{
  "n_layer": 9,
  "vocab_size": 16384,
  "norm": "layernorm",
  "positions": "learned",
  "qk_norm": false,
  "attn_scale": 0.125,
  "tie_embeddings": true,
  "init_std_o": 0.00402,
  "warmup_steps": 319,
  "schedule": "wsd",
  "decay_fraction": 0.797,
  "decay_shape": "linear",
  "final_lr_fraction": 0.0,
  "z_loss": 0.0001,
  "steps": 5581
}
Each number is 128 + 32 x the weight over its row's rms, rounded and kept within 0 to 255. Layers, rows and columns count from 0. Numbers have three digits each. The size before them is the row's rms in percent of the matrix's.

# layer 3 attention query, 320x320, rms 0.0445, rows 136-191, columns 64-127
107:130138124138137184120105176109102112101172144093112101098136060107172077126162130150146111140203108177079138141117146178137126107169157139100124134155114164166157154117086152057135136101087122
108:125080122126130068151163086096144160193124175136159094174126147123063140132090168162068164113103170092163114136108120083130153155089127138094124081109141154079078088105213080168126110164137162
091:110130178092093079115126035120142158145111081109129111152071169177084125148090132046098123118129144096154134133108108186152151131128169081155134109140165119114104092171134094206145131176161142
087:114139097167140239086086152102142150166095062101160160149116138159167134137095110102071130135095106160158164095137129132192131168149152143148072102130156105117098084157138104153098130169112125
100:128091104098100142156087127109102135150162160117103113081173115078138087102133098109115122139188145170107132122154140140124123114166139132146120128119124165149170147150045150101196122121172121
089:117098123139088118149119141111142124154118087119106128144079181181085101113123063085097118075119176108135130135121113112121128117107092115130124152097155135109056172111131116161129092166182119
105:132163153171141136137097189156114099099150163111150082116133104115138118135147163156171146156166088155119163084097161168125167135144153184115107107146099115182185126130129158048093206110070134
104:135127097160123131124125124100126100031114119113148142140153119165173131163123182098160118164082103119084124133108103125120154116180113165123163113170054105110177078081145146116091143085043171
101:146124105082086143171147128151130091090110146122106167118179140115155134138144143130161100100117080093114132161154115180099208084094145145176159140141117120128175155194144085115096182121154100
083:113140124188160123104148105150119172148080118111149144137183122091163152155107182186119150117096087095130112146133107093154078115153155128172125114156134113107154082094131121139153160099117103
086:114140117111088142075152111116147113150102083150105127141120166150131145115119094082110075158127161122115093152151113124176121129122076078119116133103152126157067136150144085187126114148154113
090:139141166165184138105140172140150105155124119088133144162089138184080132130137133094100139085158158117157159108128199137139088118075101126130089088143144116136072113126216125136078162142050102
086:146085125073096140162093097123124128128131120154149139152175140092117111112122124137161090124111124102177117198101146160128097085104191068129115118097115161120129141079083203069144168091092091
102:119148091148079118100104119158102119087147127131104114073169065082183108133159088134144085154127068179081130152132145149133125092163162159175115169159108134176179168163082153136171165105187125
090:143102069059130184142125089165097132081163124145098129081161073101142112127171132136168119133154134154072125167138154129093105070149166102172144117127102113184163184140072174088158124116139101
113:153132082095121068130061120141119093151180163121088127087100111116100090080165044099155129140137163135092131124154141158081110156140156129086141141144144148181102184145059148125191082099128138
101:110140166116120120084133159148118101053123156127118110107170092082164130126159126174198098172154093140105143127137150144127161150139114129123140131150134092181225102157137127091102214108110164
090:096101096137117148129118054156083168079146084197097135093175085088137116147142130171165090118079093144099097188151136122124115076166163108174185178101118121119159154109088127160193136161216080
107:137146083073123072102086083179125110048146112106092100081105130091133120102173129124163150129136136146072150135137185183097123097105186125134149134151147091207161115171158107100104205117113130
097:139115102144157175131123159136144119110089126166162113167094152129115170157094149149134105117121132099134105132153106132107136111099095125140137063064121102129105117139157110135073093161096145
076:143127066079131110093089079168116132080122144128114144120159122092156128152155192178113093174048072125098203108106173117138144137166196107127125164180108122204195128139108206089167161109104156
087:090132166142161095169121103137102188139122150155111103116190106092137169178095187151175101108085059164131085150076097154136123097209127122092164148139107154087177131095059163118176115149132130
093:156138196141198100108191149165157106130121162113130108146119148124060158118132138092111171147197143078140100074163154109152140187095085121108137094185133110148115111135192065133106161124065103
057:150123214151113195124161178086198071149145145069137124130160095122131138129125169118125102086107118114142139152115148161150121173121073132103125108162105165144176149115147109114099119208056082
075:136138228153131140157124197119204087165116142062136118191133147130109136130075131085150156120173135095159108103121142164160157163136088167123102119120099121076105091121163093147134149135090133
080:138150204125117089115157155111179109148122119100164097195096167148090138142119128126112187108120150114162102090102148105152160156074129145098106114127157096082096083122242059153062157128090146
108:135148086153131094100081118156132130130154112081117145099135106098132112088146117123110127136145094205085160133175147156101084123074177120158078158200128179166143119183106109080131212123101095
105:101133156220124164159251169141122166101088094139161178155123136167189141161097153166116134109125079114129114101106067079173149091185106169176157135106071121100095120133153149221123058116176117
097:105139102113085181156079063145118097104132080151132131130122137147154089123161067150131145162088143163098124159129096159098119048175137115199099145119139116119092156150127103133127115142196102
094:111110093143156041128145100101068125142106121165188167101126164108075141139116123145082123140132133139117135121156103084129144121102161117131166110139161145157151108128164131154134128084158119
077:100105060145154053135109101118037149120117130178172157125141161100115115137121138174114119159094116156099142129158112095127143101125188112160156114115150109147144114122168153142139140088174117
078:117088048099162090120125034156065135113133094187133134109109174133122125109165123132116156159095145141102141125178126120092115121091164082146163134116166124160152146143107168143131118103162124
096:128087157071121142121203118160110140111165162167059128098134122143131107111181086095146149139201119101147135079170152098128132115152090143137134182165107142143164217168067182160194054099155113
082:135178158117088191106127188140225119125122134079079129129128114164169150106150106090146111133135087136117139122100147174130118141141120167137068140126123142110099118151097139115121130123107138
101:103192167147077171107133118174123170079104145150082109113144139111179107132135103130125121127201083142110098102097076148156135134195128136157117165089133159122105105175137112153133152108208119
094:161129067123076151138123096081132155160140053158131179140115148170116082133094051079059134114133188117127126149136079108158095139138132113117126126087108120101041152135087091154138030147175079
097:090143144167096117117114124119140167068107074109117097121108162167164137135108118145168128118135107158114128139163111140104137117096092145193146173111111126120086041142212107134102177155133151
080:140145130126111113146042129132117094052104145166158144149161136101147146173108178151161131114080093109185139145076114163112135111153185167144125110096095144106174057097183147101125165153122129
075:176133189053110198137124178130211107147141145072093111111123139150124136088158113109146144103179166126133093125099168170100105136126078142129090108147088140136080146150125100103088119149090153
102:108153147129086106093159050210128164072113085120071120135076131149111136140161093090139143142108106024113112103129103142164158158173108127126173144142145075155128148143145111196160100131186155
093:112139122164165134115135123116132173135095067164124188144115159211114145128079105094092149149068116110116110111103064097151149135169117149139129138122115113095056103135159083202125087133132105
102:141118200158138131188148147152120114152114172109129092161149108097094128115115100111146155122185154128149086127136126178132146121133132085116103115097137148061112145114136105123195158134173152
092:135106081096158112119125108155108087140154163147128159092115097104134130130190082127148082119136130114098163155154146098058128147104152107136141147140092170188160207152060139118130098137162127
081:140105062149145193132170056101128095150120055184129190123157137124125111142096111157125091145083152153077100186182112150127087079112124097141120128095120143122081144123168079153109138154061047
063:137107198104090189127155172102194133205134152082093113159149121132123141104086148119137107109187142127137130152117152154167113135167068120076101130141108141098116137130109123129141119177103096
097:158171133144131188144082179170137102077162098071142069122089104170188103112166082141189140086161118099102123119178135152107164137083153181124138131110084102135145134134160127047063142140081173
103:120153115115131203114070111138105146109149112157094122084168089110163102128144164151149087126157068170079154168126155189132114090185146165149150157123084112169161152149078166090140149138116093
100:121141131115153160065089115062133115106126104117126092149117132169170118130103173116166106081160115103124120144100125097132122172107108156149121100112111148091134046098169122138046187149079139
066:151067181123142175083148133159134118153134155082128063190136150138126149133118199119127186084110115097179077151154134150153155193131101143075162146136162103090122163057174079138139104116142139
086:111142060087136070075100054173092151097145107185114154074134134127146147118171116121131119166112085146069141163139120106098127117151153096176146155154154118186165163159091136123115146099192105
063:113120054174137074174120083114078160076111110177174159090163115072107088157128109132141107140132121126114145108150148131105144066152211128166166110128122124138153107135113157136180128119163099
100:138169176116149206101074175100129148134126139093112133138136135178235116120149129145131105161150120130136164088116085136133136179133103121120071173098094146103140118098114169081099125111088162
102:145107143130136136147111157072143143186149117046193145155110160153126147116092174139123163100101089126161154130166173151104108079089153146169105108116133110042131070090128167093082125118054120
095:140130216173165082138150234119172098180100185082172135184112135140085161115103136111109154121144147112160106099109123101151144162081094119127080071132127156108090079129181092118093155117074109
080:134113110133110116118159144075132133219120117141162160144136118139094164122088092112096119132087123129133080164102142049153112157146123100052148108126097167074105126068123066209154084132153154
063:119108041152133120138090057121036162131136074166170181099147106117129100189123143138103143135085132135103142178140113063138161076150201136147161143111139094138172172118118174151183102102180124
# layer 3 attention key, 320x320, rms 0.0403, rows 136-191, columns 64-127
094:115136139109102073128115089119000132153167149171131112000139135134126159121157130105125132123133130145069097155138135093159129122157108129157168142123145117138171138087133119135151130106145134
104:110141109153159177135136144083060090146110169086156135215106124135176032109150080165111121131128098098165151117112116130171160131120126158138098130130133128143068127138157150111137099118070150
099:112129092207124179134138154071071099098133134080156167182076132144155067124163126126078118133137159158195144124176112100118129159139133134140105106101141132090103099157096187121122078101078159
089:142090160125128177126085165106098122150131144116176130181114140106142096160172144155115161111115178128181119099139134083086103116127140106148071115096177137088104109169129154104115121114058162
093:120138098124123112098125065150126136145173129135119097042167107129152185146164133105113120147145133157083099149134119148143077168135117137112156132172137135128137119096088129146129082134079115
094:139127112153123195108098134154019138147155130084133112161107093137184064122142114081123155102154162177163135115141123139098110129124164126095080134105136120128103121142129135161149113116107130
095:090106191122129092156121159104000130147130183165144108000115158094119138095130109153134126150131082108059106104124132121139163116163127148158160147111119120143140132116168125127167146112146132
104:129106205104150102146169155148205122105093166122096103131172130086076201122125133098115089127105108097116113181124155067143157147132138134157147129148147142155089163176130174089096089152157133
101:158155117088111083169200176108255164096084178134125139131157137118065166129095111093133096124131180080150096131144155113163152113140118122115170126132089138160126177115140110092120123147157048
091:132127176165188110143136171165169178070118164104079073085173144074116184120133208137140116134104136100111112090110142133097111165109129111082151125136181125151149136153127156061051183120117151
085:153114161131151183107140134147206114146134102102134135229094139151108111142150131165084166091132202131188101118173127117071127098129169110128050126094164137093132127181136105148111142126146134
094:127102141163137193167075166092000114154141117121172150154102113122173049111128122144140143120121132135167148113116105128124134098132154139135080151080125134100124134117172121133158146108142144
089:131147083173114120140120146146125192116129144174111125103163100145160179149116222113155126132132096138071083133182155148155088150116138173068171125133108060171169121046143098112125133125091118
097:137125120095144101090133114133194143128147126129054097000143134105084206111144150136119117122120140095094112118143140121133111131123124124109190098163140121134189141132130132153112137131144141
090:146152104125120067115170092144145130101159115149088122038139122140133167155115141097153106121134138183078089162151137131130117145165090118105185132155116098147173128093111094116124108129132097
107:148143088101098121095095041092150083212166125138097109062126073157124141145127100129105112152126138155148144151115122145170091120128134136094145110149130137115145094073103142152184101124142119
103:146119128086134067126174148162255163151111138166086157050151149074073188118110133122120108129159105099100094135140151122159133105133086107159186122105122143115149157123134120167133118146199106
096:159144079134121084100160112154225152087131134140081126045167158117124217128132172114141119123139127132085115131146130123091101146125074131115198122183124112152159124111095121110068118129123116
112:136140080135100094156165129061192100165141165135108150032137127086070165105091097133119094120141132157129131130134149147148157125121115098140165138096125149069187159140151097124161162151216116
099:146116178138089154178156172129193154117090126096143146238096162135158065110099164143152177124123072135159108075090132163166149129153081162122090131120071109140080161120191087130126116133136089
088:138132160138142068096148108118206131088109132141077137061176142113083202155118143151152090128109108085074108127116163072080138116124097129142220111159133114127138112162132114099090169157150129
091:132149109148115089111157109173238156079111110161119121069196156123119188100158158142160111125105107114065125123138148096096112169122062125141210116155124108169145114104151150134071122120151107
087:120107132116158135161103135104174111187138108160167131218073117110134064124119082153091141136135147118175124097133079174143168092104173123146056167103122169057077144139141120139190143119168126
079:143116121145129156123131121117255147156149115170163131253098121089117083129147077145126103139117120119166122111110109129171114114124148107147047145067121150113075132126143135131149136132155077
090:093100107137132180156110161144155120140163115146158101201106106110155056127165105110115120127139145127144138107129106125182140122144172129149050141068138138104083121124120131136164131140144104
090:106111148142136187164104156112028087158131143121153130179101122121148035104142089120125140128158136122156165113125125136142161106132170125145075151075136145097095135141139142111165131118148142
106:145107133154130180151104107041174117157143166115145120117091155109096139139147121164120094124100143128141119102100100088121098099127160148145151126118175159002140104098151125099108199151102126
105:142108157130112087113166153189180167030110138111107094139135161113128129121103160072143130112107095071130129099096151104114175140130085144112186115150072129155146150181124111151079170120119142
099:112152132130095158129110162170000154117159150077087086052103127125146089111151124049099150107236151149107124134173126134110115160155115132110146154104141090165187142120114155138124120120115139
096:176135121111115084139112157104082117127070131098136162029156150133123187111085150172109115152128134085112140116159124140039129127125105144110160092214143137117139120176121134133046127111086158
090:171146139118114086129133137108018117111093142101108148030154147134138201110090163130125143130129117121088130138141144161062128139133117143111191099195111117156179122146128137144083122111080150
088:166165133109113085120136121111076133113097151102094141058165127148129180146071166122126151122140111116105121157144137161081139151113107147105178090195113114113177128131120108118104110112081167
098:131177118124122073098136068179169127114171109169073106059121092167132158150107141093127131134120129132108106145121109157118131128120125109104163136186095117129167116104113103191142133111155142
092:078094105133145177126106112132215130140158122149127098255113104126112072150169117129144135110123154138180121132107132111179134102133159124132065148052161125086090117128135128132177149161159095
105:120122156122173142130146140173078144059144107070116098070129150130140116112155132049135136129179186178087105122165135107137139160115087107118173129105180131149184164157118151149119150114128177
099:120141130154122163142107104089000074139164140058187115155094116185148080159139113096091153126103174154164135123121127133107085121112175146109098115164147127129125127106073122113128116116048151
098:127075135161151235160132164110083079106127149088136136140118158085139086115166149114120119106163146226144161108126118089112133118123089121133168112093168133092110142199121168127068127139129130
086:114113113144115111139177172139151161075077151112108141058171113107133160108108156105155113138125044130059130168124174096175113141159089123123171123104098109203133148144172153102104126133134110
091:094128126119120165143126113155194152158180110182153108228092088115158046142144084101135113121124141135183124123107094141187122107138150118135052172067116134087099151094141128141200125144161099
109:158118171098112087099164128181169110120153133132014107094121111101117134137152111045108126117197167137125125126168157121123176155127093098104167143105165123132163156174061152143139149134204145
090:133119139171136143141103126149112127144112110054183102184089123146115099158142133104118129121145180124194155120122123092030121144133121113112120108124156130116121117177073162117079142115109169
097:103118119115127145134092161137000150137156129110140113036111100125161072132143129125098156124184130170091130118167106150150148141143142132123110150080138112150152128109143138150166087114095133
093:170151070116092075100156082133255179143127132131070112101166119116083156144066129111161133144117105089102126132095156137177124151134109117099180118167091117137156127112128098184147110132160094
088:143134062150084140116122128110110131121111160079165143153054126131159130141093113162114162107114166144176150158170092097157093114150150136140124120154120126141135121104123110043088132099102091
080:116117112128142169132110123138248142141161114159171117236113125111123082124173092123105141120108142128162124114134109123157106115113137112128056153079134132120089123111143125150160144121165087
097:108124153096100100193126143128000094147118172172164130112131109113139075111114099067126143119146117197099128138112128164227167090151182128122152140080104133122128159096148137144183137118159126
094:151136103151131095110159109137142155093145155141121131023136143120121172157159156153149102117106132205063095135128144111109108137166083136128199138145145103177178135088138114123093137126149113
101:117115172153132171174197177131122111109104144133143150178182114096142133148126147183146140125114149149103159198122158071218151152114187103127140120048101157139114135159161118089138086119109180
076:124154149107144141154134165107080120112133142199178140217112104129177080117142090102128124125180159150140117140131102137157152105154155100128095163114131150143079147092148118110194115124133114
096:141144119112129052106143103143245145106111115131101132074168160136081219148083150115124119135139137096119118132139150126080104147123094114109182111178115126099195134137079120126089146120131121
081:137125104143117071120144114110072116112122143088101136019147143129127190124114175143130119135117113128076132152148136134094143149128074124098179107179118109161159122138116133127074122123097168
095:105103205120135126146099137146000118116131142134155142086206114149128134159123127089148150128126102166089130214138148090113140126146164133163162128121141125139102118152111156124107117145100159
111:112102098157138161155112188072087123106100134167208145216150163131125136114113151211143121131071099120151143102102111115104132126105172155106104102125098136112079069120132126074122138125049115
094:106093157152143176167088162129097146157122115124170117232093132098146052116133124146123134130134138100175138094116098151158147113130196138127047146071143149095072120138152134129175137131122118
085:119111110104150122091112110170189148177121100110125117196130131136115103127156160177134167136119137088145180116096131139097107111102177133106071126154163134127124087114138129149108136128132159
086:168151116116131080122133123119030110092112152112101138015161147162127186125108168129128115129107094110077118145137142136075111165127121120113200099205118104148155124132125124114067114115094149
# layer 3 attention value, 320x320, rms 0.0538, rows 128-178, columns 64-127
075:113052107122196142163132156132138128146125146116137145124140125102128128125109161147079145181184091163113086137149072160142171108185143184136143126133133187091093096148146147149158148092124141
096:088091137054176109146130121134139182142134160125102148133110142119162111129133106099076134143206082173123056180141039177117148137121124118108117140102129143047135112111046148090212099078129103
085:154138148109065102110106120109123140160093113130097113142101093160114137148113056089178078087126139086126185155108166114106143099102111061122125184153144130117139158123099144136122157134139122
114:165186110132168147148146122064123125133148184128147192137135172146130123173111143109153140143126136138128095155091136123180132105166136127145140142143091124137114180132163116117080146101088141
079:093057143110125126086106155146127100120115079121132085123175106154103138140106119117065091110085125140111156179106206126128116071132144070098101231114165079122122181145118142120138132131116121
075:119145124115125135114144145199121174106133093090065115138110103144110128168103126070160112076121114128148153156120173164141130106116101097102130205105114064113135151094124141115153141166122121
080:115127121099150141092106107102126083145142104123172153142186106153093150136150145132148114129025158118140111206082183113138073124127113121128118159147149047149130188137102118136078125151126140
080:191064135126127134107122162139124117150108089113126118126099097143098132110075076106079098101200162138112146137138152168116155062134134096132096185107136136135069199182125163127129148122154111
090:176174113177129118131136094096138149146111197166151135112107130151137116195117134087158140087179113113125137123039083115154147140150153140193131060149106150131148182082127137123119121057062115
098:129101172066106147107103145129124189103082191129119138146110208207106162167126105080194150080166107121145160162109167136100117122146122115125127128138138096114109121150087152165100124077135090
086:168130127124111140128096160114127119103095075123132108133136088165114137165080127094174116077134176119131175147132190101133054088119141082139108200131147056151111188167130143157111133136130160
075:117081123169111131106055122131119101111149064163140111125188079139149154117160161148148134108032120147140103150058146101142091156099138116150116165116133079138124142134118135098134153147140123
088:131107119125152125115159125255120154117105041100123121131125144098089137111122142095140139066169134133125123145150153178117115104109119058070136162062189089124157165127122119109174120162135139
088:118163153127109140083124127109124186108093215096115164139150155155121140144107082094202089034114064089147164124113172123121106092130121096116137198126121093094130166167142172086104096129111100
104:113124138177082151155088110050127110162103155140134125132149128153128141191105175132197151154156114106135140070112107113115120118177121137156137048155125173160140116201164102192081156092104112
105:197158091141102143087154129076130058077137162134137091116097042129177130124131145129119108066104143136120137138145158110120103152084153160104114137151083134140122158132130121142111110105113152
095:135172131136084114121097130072123152106119170105135149137117105146153115158120122126174099116085089098144141096145117164108126150084126100125101121100122121101143137173075170133146086130117086
098:085153115142122140133080145106131153109134168129112179127107092134158126183104177088214156128133084127125075103171075167138102113151141171144129166147098121099137101157158141139141147068138133
089:108187096066138123134146112152123179059116148080127192130146147112110120120119123077195143101084064096153121082148125110125118104131121104064133191137134110098156117168128151146183090187126103
091:116133118081131127083136105087128043137153104111167143124135086128131131142144131150079087147040153142133110210071177111147090150092151135145140157131129107128108160096113152121121112128114184
078:093144110138120116149148127200130148079143088152105103118126088127113131138149134102148102067060062142148160125109135128123133144086129111104137167127101038128146145064131126112207122170140112
080:094158117139121107117118124139119164155157165163097074138117105168126110140149077119181096066060123097157150150074161076127153111105091070110136157139105080119133168084099125084112133195124093
097:055113135152063154162088147162126187166109121142096180127130099172144130187084164082228128112167058101136100082171104165111149079149117125136145171124147121091135090167185162121141142091140155
096:204118151096157119098123127084134139195103096073172107131088171143085148084103121114114111100118180124129135167100189088104115089138126168151146104164169063183108155157087135160065127119114145
101:099074165161182116134111138181128157140124094136166097117148151071104152055161092101099137106138135139131077136125177088102159143110120128162125155093193098137117146046140119100130149121122094
080:150157097166152111132152115145127134127135144122113066127130106130101123119137138112166084072048087087145147093097129104158123098099129131128148135138083058139142158112113140094126175208137113
086:139209148111136112132203091191124147036146098102163139138111154073116109084179141092106172140107150125135076073147145126114106176094126095069139131055120082129161181101128111112180114176093098
073:139111116153120150086127129146121127101131095097146135139157101120114147094129152089206118071068128114129105179143195116136074121110112103109135215089147026128113177104151128124093128161124136
093:142159143094079154086118106136134173121100171100123199135134193144143147140095078113216141046169119114133135149131142116111116080129131072076130234123192082091143143154167152113115084101126146
088:148106142096165153118134133168124071120110056101162184113140164080120158109119118157063162141225159150089119144156163132156104119123150087134128157087183179154125153124167100128142127094127160
075:091100125218066143088139131161124042067144116148121056130121070118137127103162164115143115092044123117145163115091160086131119169101101158084140106115125132160145124140137096163111126188122124
106:152099111215170114127131137124131126179122084105124057120147043077079117113127205109116110148110159138124113087129102141159129094136115182165136088120112111171154137165132093122147173156136128
073:144056125140097120136096119115134131193126099136131168120108073145140142148099151152087135132178169142092117143139048150128157091180140126144117128162165153124130077152137119133135204085135183
089:118183099130083121141160122110134133137156182151124109128116085141150125217130186064163136113092104135152089150106116097152118101138123177117141116172080085125153112080128122121150109094097173
087:202199116134048115116143093117134129111116132098129125121084087153152100172128166093113113096109125117139124115104138141100148166128147170146122080131128106148156127090148150145134093088089133
091:137165124158062138141116156130123154142125137143103166132110103169151131190110186162225153135172099094145116060189090140119123130159108121110140092137095153106174066174135101166130101131128132
090:119199114165123134140162109115135106129168144146113057137083117129144135188155158077135160147099165152143079144111064084155106122149118180147137065155095101148117110070108109136144152084141160
092:173108134140210137114152127122121099117145120095142174129139116000117127072141124147059122125160159141099106112168114117143111161110126096121121167086153208116107137168144121099149143154136104
078:221175134111096131087143126132119133114104147096097140135096121143109135112117103139182087019088140089133170121106190128129117103096113098068129159132109092129141167153107137111125119195131135
091:076182131098126117162112117104127135059155167141131192139157146110155102095159107145121133180065085108129129077163132130096153174119140114097136187154119193100152065097133104137158098162126090
092:092095124123116164110098155120138116135094121129124220110145103167182150196064111161157124104204083148119132176174139198145085098151149079126093202117146117113120153157174152130130074078128140
103:126135119179166125145175134193124160108109124121163105112157144087096126104146181094127113129115094092128146067128144115108164134120110175156143053116149098156136127138139127120105147159101121
091:040088144062127110124123131158130124098139111169128134132171166113131136152142100134056146121109098135125166157103161096120125152123132035073107212123178138081165101075088133112154077128135091
103:149163086143138127104159126139129119144162199119133131131066095133166127141107116127149155058102143157147103184083107081164141094168115139114148186152086113112100151105141114091090126135077160
098:039092136116032115107065115121132091132137170201111098139141103187163149179134098140137133101079097133134159163061132056124123104142133063082109180155153139113125113079105130154146117117146095
096:113106118139100105143070133075128150123109121141087131121105068113129117076118118109175041113155108100117142084113077170110142136126132056088141147144160198088153114200104132126169142133151112
102:076072125150133149141100183162118135147128122111107123137166064134118124181089172099213134102114101132139127127154138182166112077144117105133129214119121105103113129166145141125122139127127153
089:091138131108123121127093143091119125143108125112105192131151094125157119117086098147164051160128099077110141102170090186117109103106131060115115176130133169054131129228115156131162116157137133
078:159165093108090141095155134130117117075107110075107175129141084139108115061128105139179050095073148086150168089178188148115119135092130107086130169118124100138115174219180159155112125160154110
093:129148107093161108147123133066124144086110163131119080130132138160126106097110132074157108123159117085120182048147117119112127115146113124097138105160081157086146145249120151124131140155133087
096:124086148173113103168101161174134136179080123150104056139144177143142118073109088162089105125200088119117216093131104154089161090106124101123112101122168140127115099156098148134132105142149114
# layer 3 attention output (transposed), 320x320, rms 0.0511, rows 128-178, columns 64-127
080:125135144154063215168115132148166169134100085117138137112142105120162133107111105128140114109067146132126106133116150117164060127162150123139117145100134115096113129077086086127096111202122135
095:129153145155108214097125104112148103129086082164134111142129087178186142167131184153124135094054107113144108174085144108131086181147104180125147142117140093155115125121090108205143096163100115
088:159184126107171118089136085102070083092109136172101117194143147074142123155105208154091133118158135118125133124125124150117173170094120139107183081163134114139117060080137131134145123058116148
111:137111183173114118150111126139151132156102070059110077101163148116122143080137075150135098143108100138115141083150145096126130122174151125135079145136093189103155114144130118159116139142144140
086:166172126156197121166186105117128172131094141126163167139105161087107114161123193141141138120169156085134143082108107113117148147123128141136166092124142137132107083094122077102161118155211170
081:139095145114180094165146115095097107152117121177174138175154173066066117139145157181130152142135145115123120115120129085104128151102126141144159109131118168144136094063120105140153127119154117
083:157154155137141059119126172151120129157134140091138134100106171121133116085132141156139130143213117103137133049141114142108164132120128114137126107136123155116144083174177139126142127117160118
084:145158115127129174180173099141107122116115159136160186152099119059145090153099147113162177132109161099086153126088120140134097153142180141085166120109138146150123068001074059100149120138107185
096:126142158113132114095127089110118121127140137102073066137149156154086161095114105156053110160131096159128145114180138105107156143120094094105101091144163136139135063191113149194118167116091148
095:146144152179137088109115075114092098126135104127154120137115112102137095099097208108113143132125170094125105111076144168105131156133148125124164110164187131122224071081129143136140114144139138
093:153140146119156110174171097126115133139129146101137143174117166057099102148114169139123155142155171105117139090102091135140173151128170115098155065155160133131151055061127088076152122134150134
075:105112128118135103141134179144136157172137175097135114083100216103114121145125110153137118173196119140098142115167127102135172094087127086148129087129111133117075088176201076099119112144165129
091:141168110104137095153169128109109164157098116184177133167084142087079085154123147160107149153131180105154160120125128093115082152080133149114139132111126143139106079073096156163131120104156148
092:143140169178174108131141109085088139170109094144123100146144150108098139120122155177063142153115151086151146093141133079127187145141101120117143071128135154119148073109138104151149140133145170
105:109127096111049146085073094148141109092144153120112050152153145088164122092091090130086062150132184113114068146116161161150152117101154081160113136169171121068113078111133145109122119088111125
103:136100134097157120137126102139127128173140177115082191131137085181119154083105084145113165151151077115134133120130098160111176127143148096112126074186177094153145111168126150099142170135054116
095:123103095107134085067160077136076073142114141172087089175154154148160147159124143130104138165135131122153114180074128103095174145131096127085190094159143143139119093106167163157172087087127124
096:132050149166075188141072120138161139182097105148125103154194145095133162107111085186085117158075125128150099154131145069148130121123147078140123099148151130071135099084105105124138083186079099
088:140123155166155103121111115101111118182120067168141087173148146120090135117141121188095137140102158108196142151145123066120110139097104103111157102114100138093119109091124152150147135113137136
090:153136149145177119123134176164123159138108122070077145067154167209150150084147145136133128096162102133146143049170110144112208126159121127157094103126130126120121142255176133114117159153169109
083:144090138108169058120145133103124136162144159158147144149135172117033149113147108184090144123166126126140135140169120079097137111065085106137159095142140142131131129156143143128143128122148106
081:139136157109189073095130128093086098110150147118111143124143155118082151135152144146113125117199105123100132119146127143107167136131089151148143111135103163158146119159154109148147159073165140
097:127079122168103157110078134124150157121107101188097122164151140065117142103112126150058111132071213118151106141117163088150145127110145111183132107123175142064131099064115104104132099159104103
100:149170138129132099129138148135101119062182131113155150129085120096137081112130184122179124135172156129106149057108131198102156119135150113116098124144135157147174087082154134093099161139128163
098:118187109126160121121140158095127168124186120120138150085043119154090085152141156084114128086134130140096195098154138141127116101092085147146102128064104149167110146165154067151112129150195200
083:135107177120148058134146155107076154135152147138162167131146175072041167112140094194108117140191129147131129118170128090097154097109091087128134097149101178117144122113145142125127140122148139
086:123137082115126033117152119147131117190144134172151082117116132163100123160147085139141157163145098129178160189148058117084115124099111124116126150141082162182119124196129185181150111089144139
080:144136154139174072173161163120112151193123136125153173137110172105093108096136115165106158130176132101140164073141099116098150128123137133153127092136113183124163063123152113113135148139175143
092:149155175182181114125122104087128143156106072165114118161099092132128127108121187161065160140064156073172166095142123105124171162133146150126137108129143119123165075111114110111148167141109133
086:132160110158139143182154138125143188145100069113127108096063128152129082152134133087132131119060143119120203101127136108135094136121156156102099176075108133118093143133126108132114111164173183
076:124103096078203080153139134102113126157149204086136150119145168160087122108129082128108144126214121131138119141154098156112153090103144097141121094125141135143120146206135145102136173085176128
102:111114120085081123174148175133128166119151160152179154135122189053055131146126064163157107153190134185111124126132150090141070077113117083118107138119077172126074133061119121132105114123122151
077:107142129134079216135110146134158146079103128166108133136114120078154149134098148132141096130071146150112131141139152118162097135139135122124130145126122083107085116084104094104100120148055113
094:140110163132137120075052117141167149129121111118095151095152100149090184066113112197089111135137106120143104104164120155115174120134147120202102125181185110140172106227150124110129195159103077
093:130105100079131081089134092133124109137156185192086100158151146141069153099127102173122133189151116162147128152150106115084154129091098052097153103181142115181134097164134193150142159107028094
091:116072081108084111108084091120127096122124112169103077177175123063111134106106070159079106172094156104149088188089150123109099126100149113120157133161156129098138108080105169127150120068066084
092:122111144120084188097050131152143121113141131101126171106172103153145147089118125157151103127123093137113090144145103187133141123134159117171093140170135089132188097189121123130118154150074076
097:127163095112108185182159153112109157155114095101127117105102124177143120158126073102142135114076096131108197141135135092150073117129127141066113117079051114132065150111111098166117110120154206
085:140125146128184082149146137080061124149128110164146125182128138088078127129132142183118140169160116130142168107151142092105153131106102108072144095146085162146114111082145146131125154098106159
094:144093101121122112081104107128178088147127098122087067114168103177155168139141092120131107104107074141158129183147134104124108113118088130141153141114073097106079219188142170164146106091138106
087:122108151171139181167157114127150153183084112116099131141130156121144116100123130142078148134049177055133128092107135082145174180157152139125164110130180126088136076092111058098154112194133119
096:116106122103093050123121180132105185137187151147157151106092141105027140100133046140087124145168180174149123112167132103106096071099103065152100115100133169119131145128142174125109138149156152
097:154201124153176114099136069096153130124088114125137110112109121162148126175126216109113135079109127079154126133103110147107126157102117185167173123118146075125107130199143113154170145114213148
105:135128200131177172160083155094134142150113106062093138111180110158119156068140095186089119126137060087115147078195133170137165140165152162156079081138141152131173086191115073126106219142128138
102:143178124143195135093094065093141099116123158114099123130125151146148131125105208122089125089153125083121116131154120159119185168094118143166167095144161070128126090208139093122158157094151124
095:127132104118129201107136091107132099121091145163092082184163141120168127163103136143077115107122151156141135188121161068142122137130106132073162084128091133097055110037088125174147091082082165
104:135102163143123137180151139134154176151076101115150142143160172047110135141122119167100113132133180091131097090078152106154136119155173156182159097122166172063138086052132056082147109167218124
091:142113102150121183121166131136114111123077110163094095177175153108173151162125128144089141129089167121172129148111133054150158163166112153081181096092113143082072127047108127138166048105121117
083:127090120131171088167148126119081110183138151160128156157114138128114108109127110121134185163160163134144135131112091102110131121150128098077142110133086149139143120056110164094160130097077133
090:130125137143092159146138073115106100145131129139165123199173129062128141158094103154120136141140170127136063189087100096147106137166134088082149085140124143122122091000056150145158079094091153
094:115146096089139143103180109115094130055161174129160176151085111100149091189111161071138140111137198134098113169077110157124131152141152172126168139100144145154148139054121097093130127114144133